{
  "rope_theta": 4100.0,
  "attn_scale": 0.125,
  "tie_word_embeddings": false,
  "init_std_up": 0.027,
  "max_seq_len": 768,
  "dataset": "wikipedia_en"
}
Each number is 200 + 20 x the weight over its row's rms, rounded and kept within 0 to 999. Layers, rows and columns count from 0. The size before them is the row's rms in percent of the matrix's.

# gate: layer 3 MLP gate, 1024x384, rms 0.288, rows 471-494, columns 96-191
# up: layer 3 MLP up, 1024x384, rms 0.283, rows 471-494, columns 96-191
# down: layer 3 MLP down (transposed), 1024x384, rms 0.26, rows 471-494, columns 96-191
gate471,113,215,181,158,225,214,212,167,189,190,216,188,175,199,208,179,166,228,224,156,202,206,173,213,196,209,231,206,214,181,215,208,194,209,213,193,206,224,215,198,202,207,192,212,212,184,182,226,133,215,215,210,160,189,192,180,175,174,205,193,172,185,196,195,195,162,168,203,213,176,233,196,184,206,184,204,232,175,226,217,168,219,199,202,178,198,200,227,220,198,205,232,228,184,211,185,209
up471,100,192,201,232,189,198,213,215,210,209,156,254,204,213,181,190,201,190,186,224,183,204,212,215,202,168,213,198,204,186,190,209,193,200,201,248,178,177,207,210,199,205,219,225,205,232,249,223,239,164,213,205,218,213,212,201,225,224,194,192,233,174,181,231,190,205,226,215,181,189,184,206,183,169,229,171,162,217,222,179,214,204,175,195,194,207,192,213,194,223,230,223,195,219,203,195,200
down471,107,157,179,209,235,242,199,225,201,194,211,220,210,168,196,196,182,211,180,226,203,226,218,229,198,192,175,208,190,191,194,188,213,194,204,193,226,231,189,211,207,173,251,179,157,178,197,203,254,171,184,221,229,216,204,185,198,220,198,182,192,222,186,201,166,232,229,181,210,186,180,191,188,198,177,231,212,198,208,176,206,205,212,216,213,213,234,221,174,181,149,212,189,212,193,162,203
gate472,104,188,192,234,199,197,185,181,198,196,194,225,230,190,196,176,206,209,223,205,214,194,194,203,150,181,199,203,183,244,232,191,209,199,220,188,190,181,181,188,190,186,185,216,195,228,206,204,218,208,163,226,178,211,183,190,189,189,192,228,192,188,162,211,174,212,221,187,178,223,214,200,212,200,207,177,192,195,188,180,196,207,206,240,181,210,179,203,203,182,219,215,237,195,208,209,205
up472,099,200,181,224,204,224,182,193,180,207,198,186,207,185,184,173,222,201,204,199,211,191,177,201,184,220,209,212,209,203,206,185,199,217,172,210,215,192,216,216,226,205,170,184,184,168,173,213,186,200,220,195,183,202,209,207,187,214,241,183,197,209,194,193,189,237,169,187,188,261,162,208,190,193,210,220,209,229,190,192,192,233,208,192,197,218,200,237,222,215,222,181,244,211,228,201,209
down472,100,190,171,211,199,213,191,208,186,233,188,176,207,226,198,202,201,216,222,194,189,174,179,185,171,215,175,200,181,244,190,200,225,157,207,173,215,190,196,186,221,212,194,213,198,198,191,188,218,218,190,234,153,222,199,176,189,240,201,197,181,177,191,170,217,193,171,187,208,200,195,182,204,181,203,200,215,201,176,218,224,166,226,196,182,215,191,206,184,207,195,208,212,177,202,204,203
gate473,106,177,162,237,214,222,220,205,192,192,189,210,226,210,198,214,203,164,234,181,226,194,222,174,205,170,203,215,199,195,211,212,202,188,172,193,216,191,223,223,202,196,145,239,224,191,207,198,218,204,190,225,196,165,190,177,215,187,163,188,169,191,205,184,211,180,164,222,212,187,173,179,221,224,224,183,214,185,219,192,197,178,194,182,181,192,217,177,224,210,206,190,203,214,226,203,184
up473,102,193,213,202,165,179,176,219,213,210,236,211,178,207,169,201,223,175,202,209,210,168,187,158,217,211,200,230,167,216,205,181,211,217,170,196,189,177,191,227,206,174,178,184,182,201,239,207,189,198,218,207,221,210,240,214,232,194,230,191,192,206,216,182,207,203,205,210,217,171,215,226,211,196,190,222,179,195,177,208,197,229,207,198,229,233,230,184,202,201,148,198,179,162,176,205,237
down473,100,215,194,198,222,186,204,207,164,201,184,200,225,184,219,211,184,178,211,209,166,237,191,202,181,191,196,196,218,203,206,209,216,213,199,227,155,213,210,195,157,190,172,200,197,192,179,231,226,160,201,195,213,223,212,189,210,180,186,196,233,183,170,226,251,178,213,174,166,196,217,194,181,171,211,181,203,182,183,221,201,211,196,218,227,157,199,179,173,194,163,195,205,233,185,201,195
gate474,106,154,219,193,214,165,160,208,177,213,215,190,194,181,217,225,194,198,197,190,191,224,162,203,187,249,213,176,203,216,190,217,186,153,188,172,217,174,216,211,195,224,198,169,207,185,176,210,201,195,150,220,197,190,174,209,231,214,182,200,172,204,230,208,220,233,178,183,211,206,206,223,202,238,194,182,218,265,149,217,224,220,226,229,196,199,247,192,180,214,191,212,210,259,207,231,191
up474,103,175,179,198,236,197,175,228,177,201,220,212,193,141,214,225,236,205,195,177,189,211,173,186,197,217,221,180,188,196,172,232,188,219,203,189,211,178,200,217,200,199,203,165,204,221,196,209,204,206,189,224,198,216,194,241,229,206,210,178,174,215,230,207,187,241,197,165,174,188,196,191,213,224,180,179,201,252,215,216,201,219,193,213,239,224,215,259,191,232,207,201,209,216,210,246,208
down474,102,161,213,187,212,181,195,236,186,213,233,212,194,200,204,224,188,189,193,194,191,154,182,200,188,194,228,163,142,220,217,223,187,196,196,187,209,156,263,235,230,233,211,195,220,220,171,192,209,197,226,193,205,201,187,206,237,174,182,179,198,209,200,184,210,230,144,189,210,195,229,198,199,190,206,205,213,224,190,177,189,194,212,209,207,207,212,190,252,201,196,229,200,239,208,217,218
gate475,093,182,195,203,203,173,228,213,196,186,206,237,179,206,206,157,169,206,217,166,208,195,192,206,220,208,216,173,175,215,202,167,182,206,225,193,234,197,185,189,203,172,206,190,246,192,210,220,238,170,210,216,200,210,236,192,209,174,236,185,210,188,227,191,184,223,199,238,220,214,232,184,189,217,240,198,226,236,203,199,183,195,237,229,210,238,211,220,215,206,210,195,195,198,175,217,177
up475,091,160,182,209,207,192,222,211,214,214,174,207,190,192,208,181,179,177,179,179,194,196,174,173,236,182,212,184,180,227,175,176,208,202,199,214,180,208,241,192,183,193,204,205,212,196,174,239,257,174,175,210,182,208,176,198,212,201,186,196,190,217,206,170,201,166,190,224,221,208,181,225,192,221,224,214,227,210,246,203,182,200,231,213,200,219,209,185,183,210,196,194,204,198,181,217,180
down475,097,211,170,197,198,156,196,222,200,167,206,237,196,186,204,161,196,232,232,173,223,164,182,184,177,209,163,199,205,218,193,185,207,221,198,198,191,218,202,183,234,171,193,222,203,197,207,218,222,197,210,209,191,206,187,196,181,185,219,206,189,182,227,179,203,213,187,227,219,193,205,188,224,208,226,216,178,210,206,185,187,170,220,206,216,233,202,184,234,230,198,184,175,208,155,216,161
gate476,097,208,194,177,203,212,195,211,212,193,252,197,205,239,175,172,197,221,201,212,235,206,156,182,212,185,182,186,191,218,175,197,163,213,231,204,216,199,218,186,179,180,201,191,163,223,186,230,173,174,204,233,244,195,192,176,158,211,205,212,192,187,176,206,194,205,240,200,249,199,164,203,162,193,231,178,194,164,204,188,204,210,179,185,197,219,210,195,214,184,202,162,189,214,206,217,166
up476,099,219,212,223,184,221,184,188,181,209,216,219,207,230,203,196,229,196,222,221,224,203,171,196,210,194,214,208,190,230,203,208,206,194,206,197,222,147,204,186,195,218,176,221,186,219,204,189,158,201,199,230,200,164,235,198,187,193,237,167,208,191,176,196,196,224,216,182,234,218,199,206,199,166,239,229,189,203,219,179,226,211,207,195,171,207,199,204,242,197,216,221,207,207,206,221,205
down476,099,213,215,194,219,203,198,183,210,202,207,185,188,202,200,205,182,202,198,195,189,223,177,192,213,207,169,206,192,207,207,212,212,197,218,178,200,183,239,189,203,179,202,207,171,182,220,198,186,186,212,187,213,166,246,164,202,186,196,172,186,216,198,188,194,207,203,222,199,218,199,188,164,202,211,205,222,184,160,200,209,239,183,207,204,191,232,203,178,254,182,190,194,191,160,188,195
gate477,105,229,176,194,210,199,237,217,203,202,164,190,187,207,185,213,243,206,208,196,187,197,215,194,193,177,210,224,181,192,181,226,216,238,202,224,181,171,213,205,201,158,188,227,187,200,199,212,187,175,183,205,163,194,221,178,205,185,184,213,189,194,198,188,178,191,206,198,223,211,200,185,178,206,204,218,194,205,205,219,229,194,233,206,222,211,209,226,228,188,187,189,207,193,225,201,178
up477,108,206,177,246,200,217,221,236,192,219,196,169,220,183,201,220,205,206,222,203,215,198,213,181,212,165,242,191,220,231,169,214,184,219,196,185,209,204,245,205,228,214,208,178,198,246,173,175,208,183,215,189,221,220,216,199,218,207,224,205,195,208,194,185,193,201,216,221,192,235,195,219,193,208,198,231,176,218,214,192,184,187,187,186,212,173,212,194,206,225,184,156,214,225,225,204,188
down477,108,224,199,207,234,196,166,192,216,224,172,191,190,194,216,192,197,227,216,195,175,175,195,200,222,204,210,179,207,226,201,169,160,196,195,162,206,212,206,194,194,213,184,220,216,169,164,194,198,228,194,195,211,208,215,213,217,198,203,224,221,210,203,196,173,208,174,175,226,230,187,200,200,230,219,177,228,169,224,222,187,186,199,189,190,201,167,195,222,179,204,175,202,217,232,224,177
gate478,096,166,197,192,212,220,181,186,195,231,206,174,224,192,185,209,192,181,182,144,221,196,209,170,212,208,229,191,204,208,191,225,204,200,197,179,208,182,170,216,185,169,216,196,223,221,212,182,213,166,177,190,181,197,207,174,184,211,200,198,226,171,217,206,199,243,225,204,216,192,213,226,187,183,158,220,195,179,217,215,198,195,237,197,210,177,198,195,216,201,243,194,179,175,214,212,202
up478,103,188,198,178,189,198,224,196,229,219,205,193,182,231,221,190,199,172,184,255,168,204,228,195,197,182,198,193,213,155,187,194,179,190,221,201,197,230,226,217,201,216,230,190,186,194,197,197,190,176,245,182,209,206,217,194,162,208,201,208,202,229,183,230,191,176,253,210,197,207,219,206,209,197,206,184,183,202,221,139,185,221,198,152,184,180,170,182,211,196,190,186,212,236,174,189,188
down478,101,222,222,229,194,204,234,219,202,161,198,181,190,175,219,215,188,195,168,240,191,216,217,193,182,181,195,184,230,183,190,210,233,211,173,224,193,190,203,169,218,190,224,206,195,196,170,191,199,202,204,209,191,240,227,183,198,206,161,237,220,168,192,243,207,178,191,202,200,231,211,184,199,184,240,210,221,212,200,161,192,176,207,205,182,194,166,198,194,237,181,157,196,209,174,211,192
gate479,104,224,203,204,224,232,203,178,188,235,197,211,210,207,219,151,224,214,190,207,200,168,228,211,232,178,212,173,191,208,210,190,202,213,182,184,192,201,192,183,201,193,219,181,199,217,220,201,170,221,202,194,223,222,210,211,183,185,229,152,183,223,204,208,194,205,237,194,205,222,190,183,184,160,167,198,197,230,217,219,223,194,183,237,237,176,213,201,202,171,185,216,219,222,177,201,202
up479,098,244,188,201,249,215,209,209,225,218,175,206,170,189,230,179,214,230,201,200,173,132,191,234,240,180,198,185,186,199,222,212,185,205,175,197,199,201,196,188,218,198,227,217,199,212,186,194,194,214,206,183,225,238,222,183,182,194,237,150,198,225,167,215,183,190,214,200,213,214,213,198,179,146,182,237,209,178,190,229,200,184,224,234,195,197,214,223,188,152,210,204,213,212,158,227,213
down479,095,238,198,200,203,196,189,200,214,189,202,196,210,199,204,193,211,217,221,181,187,212,216,188,197,224,224,187,216,196,193,194,189,218,214,184,199,184,179,213,218,199,201,217,191,202,202,189,206,194,207,180,194,204,182,204,209,217,206,186,184,233,187,197,201,201,222,228,205,196,209,182,218,218,213,200,204,186,198,212,182,204,203,198,210,185,184,216,204,194,220,204,200,204,193,198,169
gate480,099,216,201,211,229,179,196,187,219,217,198,198,187,174,207,186,219,194,208,193,206,200,203,206,193,176,181,189,180,209,186,201,181,163,177,231,209,218,164,198,216,185,199,179,164,211,212,259,235,204,237,201,224,218,214,204,197,173,198,193,214,214,217,219,194,206,176,204,203,208,228,221,192,205,231,213,212,169,194,235,219,171,200,193,239,224,209,205,218,174,202,214,191,244,218,192,202
up480,099,165,189,180,216,169,180,205,233,198,196,211,193,194,215,193,172,261,194,208,179,226,215,184,184,210,189,222,193,188,174,168,204,204,240,206,191,209,191,189,212,210,174,161,196,205,203,189,186,195,220,216,203,198,205,189,159,190,179,177,221,204,222,191,184,189,204,193,183,217,175,235,186,207,253,198,168,202,196,176,176,169,173,177,242,208,163,194,236,181,169,232,219,203,208,177,192
down480,103,176,219,194,195,212,175,198,205,191,210,208,207,216,194,204,203,191,196,196,181,200,197,198,203,186,201,187,215,217,193,190,164,194,202,210,207,233,213,211,190,206,202,192,202,184,182,133,209,192,197,210,211,205,213,230,188,215,199,223,208,183,176,196,206,173,205,210,195,179,175,211,196,215,170,210,209,225,188,219,159,216,217,157,208,205,203,187,218,211,187,214,209,172,234,235,202
gate481,093,201,189,162,244,215,206,182,208,165,167,193,196,190,225,231,162,232,188,224,220,166,184,199,194,196,219,207,183,208,201,211,186,222,200,220,176,205,179,188,232,183,199,216,197,206,217,226,188,183,200,216,194,193,193,183,224,175,201,193,163,195,227,192,167,221,215,157,204,193,201,198,179,163,194,200,201,223,172,169,199,235,195,169,211,201,228,184,200,197,227,221,191,212,204,222,210
up481,099,227,159,212,191,231,200,151,202,206,214,212,193,244,222,225,185,195,189,194,196,184,232,175,197,196,199,219,201,187,220,202,214,208,215,161,193,237,141,214,222,197,243,187,219,186,185,196,203,227,202,193,237,157,186,199,178,180,171,206,176,211,220,194,225,202,181,172,207,171,181,185,188,198,213,243,223,184,238,231,193,215,219,186,192,182,205,203,199,212,228,184,216,196,197,175,209
down481,099,216,168,179,210,209,212,188,138,209,162,190,218,209,161,221,211,195,220,208,193,189,244,201,212,202,225,210,148,207,198,190,193,177,183,223,199,185,201,184,176,211,175,201,199,170,197,169,206,217,185,232,194,199,226,177,218,225,207,215,209,201,198,185,208,216,178,210,197,200,184,214,200,174,206,216,226,254,189,214,230,213,204,200,195,164,221,195,155,213,206,187,220,186,186,171,214
gate482,099,183,218,193,189,204,184,192,197,203,215,175,215,219,224,218,173,209,186,201,188,218,245,192,230,216,189,179,195,193,204,209,233,185,202,160,243,255,151,190,210,160,188,204,195,158,195,220,167,187,227,188,192,182,199,192,222,193,187,233,195,191,193,187,229,224,210,205,212,197,194,211,205,175,182,210,210,184,199,203,221,221,179,168,210,220,222,199,180,195,203,172,210,205,194,206,228
up482,098,195,228,235,186,214,160,213,212,196,207,190,218,182,164,173,186,162,191,150,191,203,226,211,198,213,215,187,184,215,197,183,192,198,212,204,151,161,178,200,232,186,177,179,176,177,262,214,220,232,196,174,193,202,175,209,225,215,184,175,193,175,199,224,170,230,212,176,190,232,190,248,198,220,209,165,228,199,186,201,213,228,247,216,232,210,222,215,183,192,183,226,191,175,179,194,205
down482,102,220,169,217,191,209,201,197,189,212,192,198,179,206,202,171,223,179,209,217,205,204,188,178,195,204,217,207,193,204,202,174,192,177,204,179,205,232,209,156,201,221,188,196,187,215,183,213,162,181,157,185,216,164,208,213,212,176,169,197,217,191,206,209,197,168,186,243,192,174,217,175,201,191,209,191,156,192,221,184,187,199,205,183,210,265,213,198,207,182,196,245,213,220,211,225,203
gate483,101,243,187,210,217,207,222,191,216,233,213,213,214,154,192,177,213,209,223,209,209,228,207,185,200,216,215,214,221,239,191,219,217,191,182,204,207,187,198,177,179,223,192,185,182,186,217,196,236,167,207,186,196,201,225,192,202,221,225,220,235,209,198,214,163,175,189,240,228,212,180,216,194,168,222,188,200,244,232,216,202,172,242,162,164,191,214,189,232,202,217,161,180,196,211,207,166
up483,095,202,234,208,227,166,207,205,194,184,193,205,237,205,207,208,240,207,206,213,211,183,204,227,223,204,190,221,219,165,198,184,192,178,193,172,255,228,221,181,215,169,225,219,216,210,180,206,160,190,212,215,200,204,185,215,198,160,191,210,196,206,194,159,165,203,205,183,219,176,225,175,236,140,190,200,220,212,215,194,215,201,210,213,199,205,178,194,190,198,178,245,203,191,181,187,201
down483,097,230,164,210,215,200,188,189,181,204,191,229,189,198,198,192,192,202,197,186,235,237,229,207,171,190,184,199,225,215,217,192,193,208,247,202,209,183,188,208,195,195,244,212,222,211,150,177,204,198,203,211,237,209,174,188,190,192,185,177,200,223,185,214,199,164,223,200,205,196,191,183,225,188,221,178,187,159,192,181,223,229,199,224,241,202,224,201,207,195,237,201,229,157,198,238,169
gate484,100,194,196,224,177,171,175,156,180,196,231,189,227,224,204,236,206,241,185,218,205,198,187,192,207,180,219,183,228,160,226,192,203,214,229,190,212,206,199,203,218,178,232,204,206,196,219,215,230,223,207,229,236,242,180,196,219,227,202,185,222,179,195,188,214,207,164,206,208,184,203,217,196,188,220,205,190,221,193,195,177,220,182,193,199,196,154,215,226,190,250,185,191,218,187,187,205
up484,101,215,156,247,212,189,212,205,213,161,187,211,170,175,215,190,208,198,247,210,182,207,212,223,182,191,172,204,187,226,204,184,172,186,169,207,200,194,197,226,208,197,195,186,208,203,206,181,149,218,199,200,195,178,208,231,188,172,216,180,167,197,219,201,207,202,206,189,213,232,199,190,216,178,233,173,195,190,228,218,197,174,211,208,162,249,220,214,204,211,206,193,194,227,197,212,202
down484,097,198,179,188,218,221,231,193,196,176,199,186,219,204,208,197,142,212,179,210,206,203,216,166,226,182,176,206,232,185,202,223,175,192,197,197,215,197,222,215,217,194,197,192,197,191,196,196,204,222,192,198,210,209,194,167,188,177,187,213,209,211,198,220,186,232,193,214,202,177,227,218,201,171,193,194,191,229,195,203,206,196,200,197,179,203,208,190,202,209,220,196,189,218,209,183,200
gate485,101,200,176,178,204,205,214,196,210,218,213,202,201,225,197,190,196,191,244,221,225,189,197,200,207,181,197,203,239,196,210,199,217,177,197,196,221,192,165,190,188,197,186,213,185,201,180,216,183,208,238,194,236,136,193,189,232,215,194,205,197,263,206,205,214,187,157,231,171,187,180,180,186,188,228,214,185,244,212,219,186,170,206,226,209,184,222,189,204,229,192,227,232,196,221,190,177
up485,101,197,216,180,221,213,202,208,184,194,198,198,201,199,181,207,150,215,214,175,177,207,214,175,214,195,171,211,194,230,186,252,211,183,191,194,223,233,212,198,166,193,178,216,222,192,179,167,228,219,206,202,179,214,209,223,218,211,222,216,203,188,186,173,191,251,198,218,194,146,191,213,164,175,203,141,201,158,202,209,210,187,180,188,224,175,179,237,199,176,234,186,229,238,208,228,185
down485,101,205,208,168,193,186,173,217,199,176,220,187,166,198,191,212,201,202,179,194,207,195,183,212,189,174,244,217,188,193,243,205,178,187,178,221,150,180,224,176,209,184,183,230,176,176,201,217,202,163,209,214,215,203,243,223,198,189,186,183,239,172,181,194,187,214,199,195,197,188,199,205,194,201,186,183,206,190,160,229,187,233,183,203,222,181,187,159,222,203,187,219,211,197,206,206,221
gate486,098,235,225,206,159,227,194,178,190,234,211,204,216,207,197,169,200,199,184,174,195,211,201,186,190,224,213,196,209,169,157,182,234,226,178,210,179,243,180,207,183,217,184,179,185,229,184,211,194,211,187,184,186,174,204,220,211,193,184,179,184,188,178,220,187,213,202,228,191,209,204,219,198,178,200,210,168,227,204,230,208,235,184,190,218,192,184,207,221,219,189,174,227,205,199,216,223
up486,098,225,194,200,199,206,199,177,175,213,238,151,221,201,206,185,186,233,220,220,234,237,218,219,199,199,185,187,213,232,198,206,199,176,225,201,240,203,220,210,237,214,177,190,179,225,222,196,198,161,208,166,225,258,192,198,191,208,184,157,181,181,194,207,177,194,219,217,203,225,233,234,189,214,216,244,225,217,196,191,189,220,183,209,201,190,209,208,200,221,217,198,198,183,196,225,188
down486,104,200,210,203,192,208,219,210,184,175,198,216,197,230,174,190,199,196,194,188,207,184,219,216,232,212,207,198,178,174,199,214,198,234,233,188,187,234,172,225,177,199,175,196,186,192,179,229,186,180,213,237,203,163,199,190,189,170,198,168,217,183,183,164,233,222,183,199,216,204,183,207,216,180,216,182,180,186,181,226,221,152,214,191,199,221,215,213,184,187,208,208,204,179,196,229,248
gate487,109,228,167,180,167,197,211,155,219,209,203,208,208,192,201,222,226,176,225,203,199,207,202,229,184,194,207,196,198,213,194,186,214,178,228,156,205,167,204,206,186,178,220,178,187,204,177,159,184,202,188,197,198,223,212,192,215,206,213,216,156,193,201,206,205,224,176,252,197,188,186,234,159,187,185,214,219,230,199,241,216,193,185,198,179,174,208,225,208,190,212,202,218,231,208,182,163
up487,107,184,215,235,213,201,208,195,190,178,247,195,187,182,201,177,197,153,196,188,194,187,219,142,168,189,192,197,229,221,200,215,194,228,176,207,196,189,187,242,153,198,219,179,223,196,230,214,203,200,236,197,222,220,201,210,182,194,210,205,204,250,167,234,203,191,192,157,175,175,229,204,203,206,185,173,218,175,215,167,185,231,196,230,181,215,174,158,215,209,176,178,213,224,185,222,225
down487,107,211,182,203,195,210,172,187,207,201,191,223,210,186,187,182,200,186,199,240,204,218,224,211,178,193,197,215,190,185,222,172,150,195,207,218,188,173,220,176,211,173,246,192,191,181,177,204,183,189,179,184,205,173,190,202,223,199,180,211,205,168,212,185,206,199,193,242,225,205,169,205,218,197,189,223,149,186,193,197,221,219,231,208,179,185,190,226,151,181,211,237,188,200,193,175,177
gate488,095,155,207,215,172,197,185,177,212,207,226,192,207,227,180,221,211,219,236,195,180,190,212,218,209,208,220,185,190,212,197,193,174,196,185,226,212,214,203,180,196,203,205,183,200,198,191,224,223,174,211,228,149,227,184,174,195,207,197,220,215,211,253,184,194,230,215,259,204,226,214,229,189,192,198,195,229,222,180,232,183,175,191,251,190,170,172,191,176,217,166,216,192,202,223,185,147
up488,104,224,185,217,184,186,228,179,177,199,195,195,199,184,191,229,222,197,202,170,202,198,177,186,186,209,172,190,215,183,162,159,205,212,225,205,212,198,199,251,215,223,182,187,210,213,209,153,213,238,212,185,187,173,207,195,208,198,191,217,204,206,225,179,224,197,199,202,195,220,173,175,211,194,180,231,183,170,201,211,172,202,159,151,221,182,193,213,242,179,215,201,179,208,190,223,182
down488,097,249,202,252,199,186,205,187,215,198,216,211,190,205,200,183,181,204,191,226,234,143,210,144,241,203,192,228,204,218,219,207,174,235,200,189,211,246,226,193,169,207,203,201,184,201,202,201,208,178,210,204,212,219,214,229,205,201,202,196,171,226,200,227,203,159,207,165,187,191,206,197,212,191,178,182,196,199,177,210,229,204,177,183,179,197,191,216,223,175,200,199,182,196,175,184,217
gate489,090,184,189,240,219,230,199,195,170,230,209,197,237,155,235,203,218,202,198,194,194,188,208,202,189,202,196,193,203,231,190,204,213,203,184,220,213,196,195,184,206,213,198,222,171,198,212,172,187,189,161,174,231,171,190,215,208,202,212,224,201,189,208,222,206,203,219,178,225,170,202,210,171,213,191,168,199,240,199,201,204,222,178,223,202,180,204,178,209,178,201,182,197,199,203,211,221
up489,095,191,204,206,212,234,257,224,177,205,229,191,232,206,222,203,196,161,204,188,173,193,231,188,211,176,195,218,209,211,181,182,188,206,182,213,193,165,197,196,201,184,230,190,228,217,206,178,184,235,220,195,205,167,219,236,220,193,205,198,194,190,198,165,213,192,200,189,219,197,217,215,195,177,199,187,171,205,185,228,178,174,170,192,209,194,198,220,215,220,209,224,207,186,179,186,194
down489,093,178,190,225,235,163,181,192,179,229,193,187,192,189,181,201,195,195,214,164,200,135,225,195,177,227,215,183,193,194,210,217,187,217,185,216,219,251,191,209,184,195,191,227,206,178,217,159,224,188,221,184,185,229,203,202,204,184,187,189,194,185,196,220,165,188,216,212,194,207,202,189,199,203,194,220,167,228,202,196,162,198,179,187,203,185,181,170,192,177,204,216,203,215,195,223,203
gate490,094,271,178,215,200,230,222,153,222,190,217,164,188,218,206,192,214,213,186,205,227,206,206,202,201,180,191,190,221,190,207,223,185,191,192,214,195,191,206,223,189,187,196,221,196,190,197,198,179,217,239,201,202,223,189,259,185,222,194,184,225,229,200,231,192,201,179,188,209,217,217,183,191,178,207,179,210,209,172,239,234,216,216,194,164,249,205,208,196,219,194,225,202,219,190,202,167
up490,096,224,186,195,206,214,167,204,211,224,178,189,202,197,195,221,157,230,227,199,173,182,195,210,199,192,172,178,215,158,179,178,196,178,247,195,222,200,198,237,215,227,191,190,183,191,236,200,215,169,181,216,161,189,205,186,202,205,207,206,174,199,218,202,161,209,214,231,189,231,210,171,189,205,192,186,180,169,192,200,207,200,196,181,232,208,212,172,203,222,191,212,261,161,187,210,223
down490,097,167,201,203,181,199,183,199,206,217,165,210,216,161,219,176,208,246,226,219,176,218,223,197,208,224,194,191,193,202,185,210,196,185,160,206,173,210,200,209,210,212,207,219,198,220,211,220,225,189,219,248,192,199,190,179,202,215,172,224,205,174,243,204,187,195,185,209,195,189,216,165,200,199,202,182,178,145,158,226,224,230,216,218,219,189,210,216,204,215,178,188,187,159,183,201,236
gate491,103,221,209,193,173,183,154,195,185,196,219,210,231,196,207,221,232,168,187,251,205,244,199,204,223,183,209,212,189,184,190,199,218,223,227,196,224,185,199,200,193,228,173,186,200,188,222,163,181,189,209,204,168,211,170,190,203,223,168,178,213,196,211,187,201,190,200,195,201,209,195,200,207,171,236,188,205,205,233,173,213,223,200,221,185,219,210,257,204,209,167,193,214,177,204,188,189
up491,107,204,180,181,217,200,204,193,163,216,203,212,183,200,195,223,237,189,240,168,227,203,189,180,171,182,227,195,224,218,197,177,198,217,173,201,171,201,212,208,190,208,197,195,192,192,207,219,210,205,204,198,217,218,181,170,216,209,180,210,244,224,209,193,177,195,188,207,237,192,178,162,171,222,196,211,203,206,198,209,186,198,212,209,220,201,225,236,215,188,216,160,188,230,200,194,188
down491,109,210,192,198,193,196,189,204,187,227,190,195,213,257,192,207,184,186,191,167,189,214,192,197,203,212,196,205,213,165,230,211,204,191,200,192,190,175,237,180,167,209,183,171,224,231,227,182,148,200,195,230,193,229,222,234,210,197,203,193,186,201,206,225,211,200,192,202,184,178,179,199,213,161,164,201,199,203,186,192,200,193,198,222,184,212,172,180,204,224,195,228,189,196,211,205,208
gate492,101,173,193,208,212,195,206,189,187,195,220,178,196,188,228,170,214,217,172,186,220,183,217,162,212,204,207,190,224,199,237,200,187,231,202,212,190,217,185,204,153,200,184,203,185,206,181,189,162,205,206,175,203,213,200,220,212,175,200,195,182,206,183,223,193,191,203,204,200,204,176,185,192,176,187,159,211,174,215,190,253,218,175,201,176,232,214,214,199,187,218,186,146,190,208,191,217
up492,098,210,187,174,215,205,210,201,209,196,215,185,225,220,179,203,166,219,206,222,192,157,182,203,218,219,223,202,178,191,214,215,218,185,204,194,220,203,208,203,213,211,227,206,204,179,226,196,221,177,214,217,159,176,195,202,199,246,202,209,187,223,220,177,182,218,199,197,209,208,196,210,189,228,198,262,148,199,196,175,208,218,209,215,214,221,180,217,175,196,197,213,236,200,204,208,193
down492,098,217,180,199,209,187,199,197,212,226,217,218,223,202,190,197,196,194,230,236,196,163,202,202,215,188,184,209,192,210,178,198,216,168,198,213,183,204,214,210,232,200,216,215,212,191,232,202,199,198,197,240,208,197,176,191,210,189,207,227,219,212,177,215,176,203,182,203,187,177,185,197,199,197,178,236,151,218,152,173,208,200,182,183,237,207,208,215,209,212,188,229,216,228,194,228,182
gate493,100,191,217,213,194,201,175,173,199,193,198,213,183,181,177,210,175,195,238,207,186,211,198,210,204,183,179,225,255,202,207,196,180,206,189,229,187,188,194,182,202,209,219,206,191,192,221,196,210,216,190,231,234,202,224,213,168,197,221,212,192,189,189,225,208,213,222,154,225,206,175,223,205,174,210,207,192,206,183,185,158,224,209,228,205,207,188,206,200,204,230,202,205,209,182,183,186
up493,102,189,190,196,201,178,183,173,180,188,169,167,183,212,194,200,193,200,195,242,212,158,211,216,160,157,194,182,230,177,167,200,207,192,192,226,194,185,193,194,199,155,173,224,193,223,196,235,195,195,191,244,185,206,212,233,224,195,179,186,179,202,211,235,201,194,196,186,192,204,187,193,165,214,198,204,184,203,179,233,202,205,191,240,215,214,215,214,185,201,218,177,200,226,154,219,223
down493,096,212,168,185,211,207,199,153,194,192,192,219,211,207,205,193,201,181,197,243,205,221,204,196,164,203,209,206,212,217,187,171,234,198,206,206,206,173,188,204,199,202,213,218,204,175,214,182,202,213,190,195,205,218,187,214,211,194,215,191,208,199,208,222,200,203,147,201,198,209,193,222,156,206,185,189,198,174,192,219,188,199,191,224,220,229,209,192,206,233,159,194,199,219,198,203,203
gate494,104,173,174,221,172,195,224,185,198,198,206,171,221,175,191,206,209,185,225,149,214,200,190,190,183,211,200,186,201,193,176,203,182,212,219,171,189,213,184,192,209,187,174,232,195,185,211,188,189,198,201,209,184,185,169,219,185,235,170,178,173,179,220,230,199,199,201,191,199,192,191,234,209,206,217,225,182,190,198,183,217,215,206,169,202,223,173,228,237,178,195,230,226,198,205,192,171
up494,098,206,208,170,189,191,212,209,208,215,196,198,184,187,227,174,237,184,205,174,240,188,212,212,189,196,211,211,202,211,152,157,209,216,234,241,209,215,218,197,184,218,209,188,202,218,230,180,203,188,209,180,196,166,187,183,207,228,208,208,194,222,188,228,197,199,237,221,195,201,237,211,205,172,185,226,232,230,239,217,190,206,217,198,241,225,182,224,142,179,172,194,169,184,195,221,244
down494,100,189,223,193,212,192,169,218,199,203,219,204,211,222,178,215,172,203,184,231,195,215,190,211,204,195,201,184,208,202,197,201,210,209,202,233,209,195,206,208,211,236,221,188,188,210,193,199,195,192,210,186,215,198,189,190,170,165,229,226,216,208,188,168,193,217,200,201,239,211,192,168,216,216,221,178,218,173,186,203,199,204,220,196,167,206,214,174,185,210,151,226,218,175,178,162,221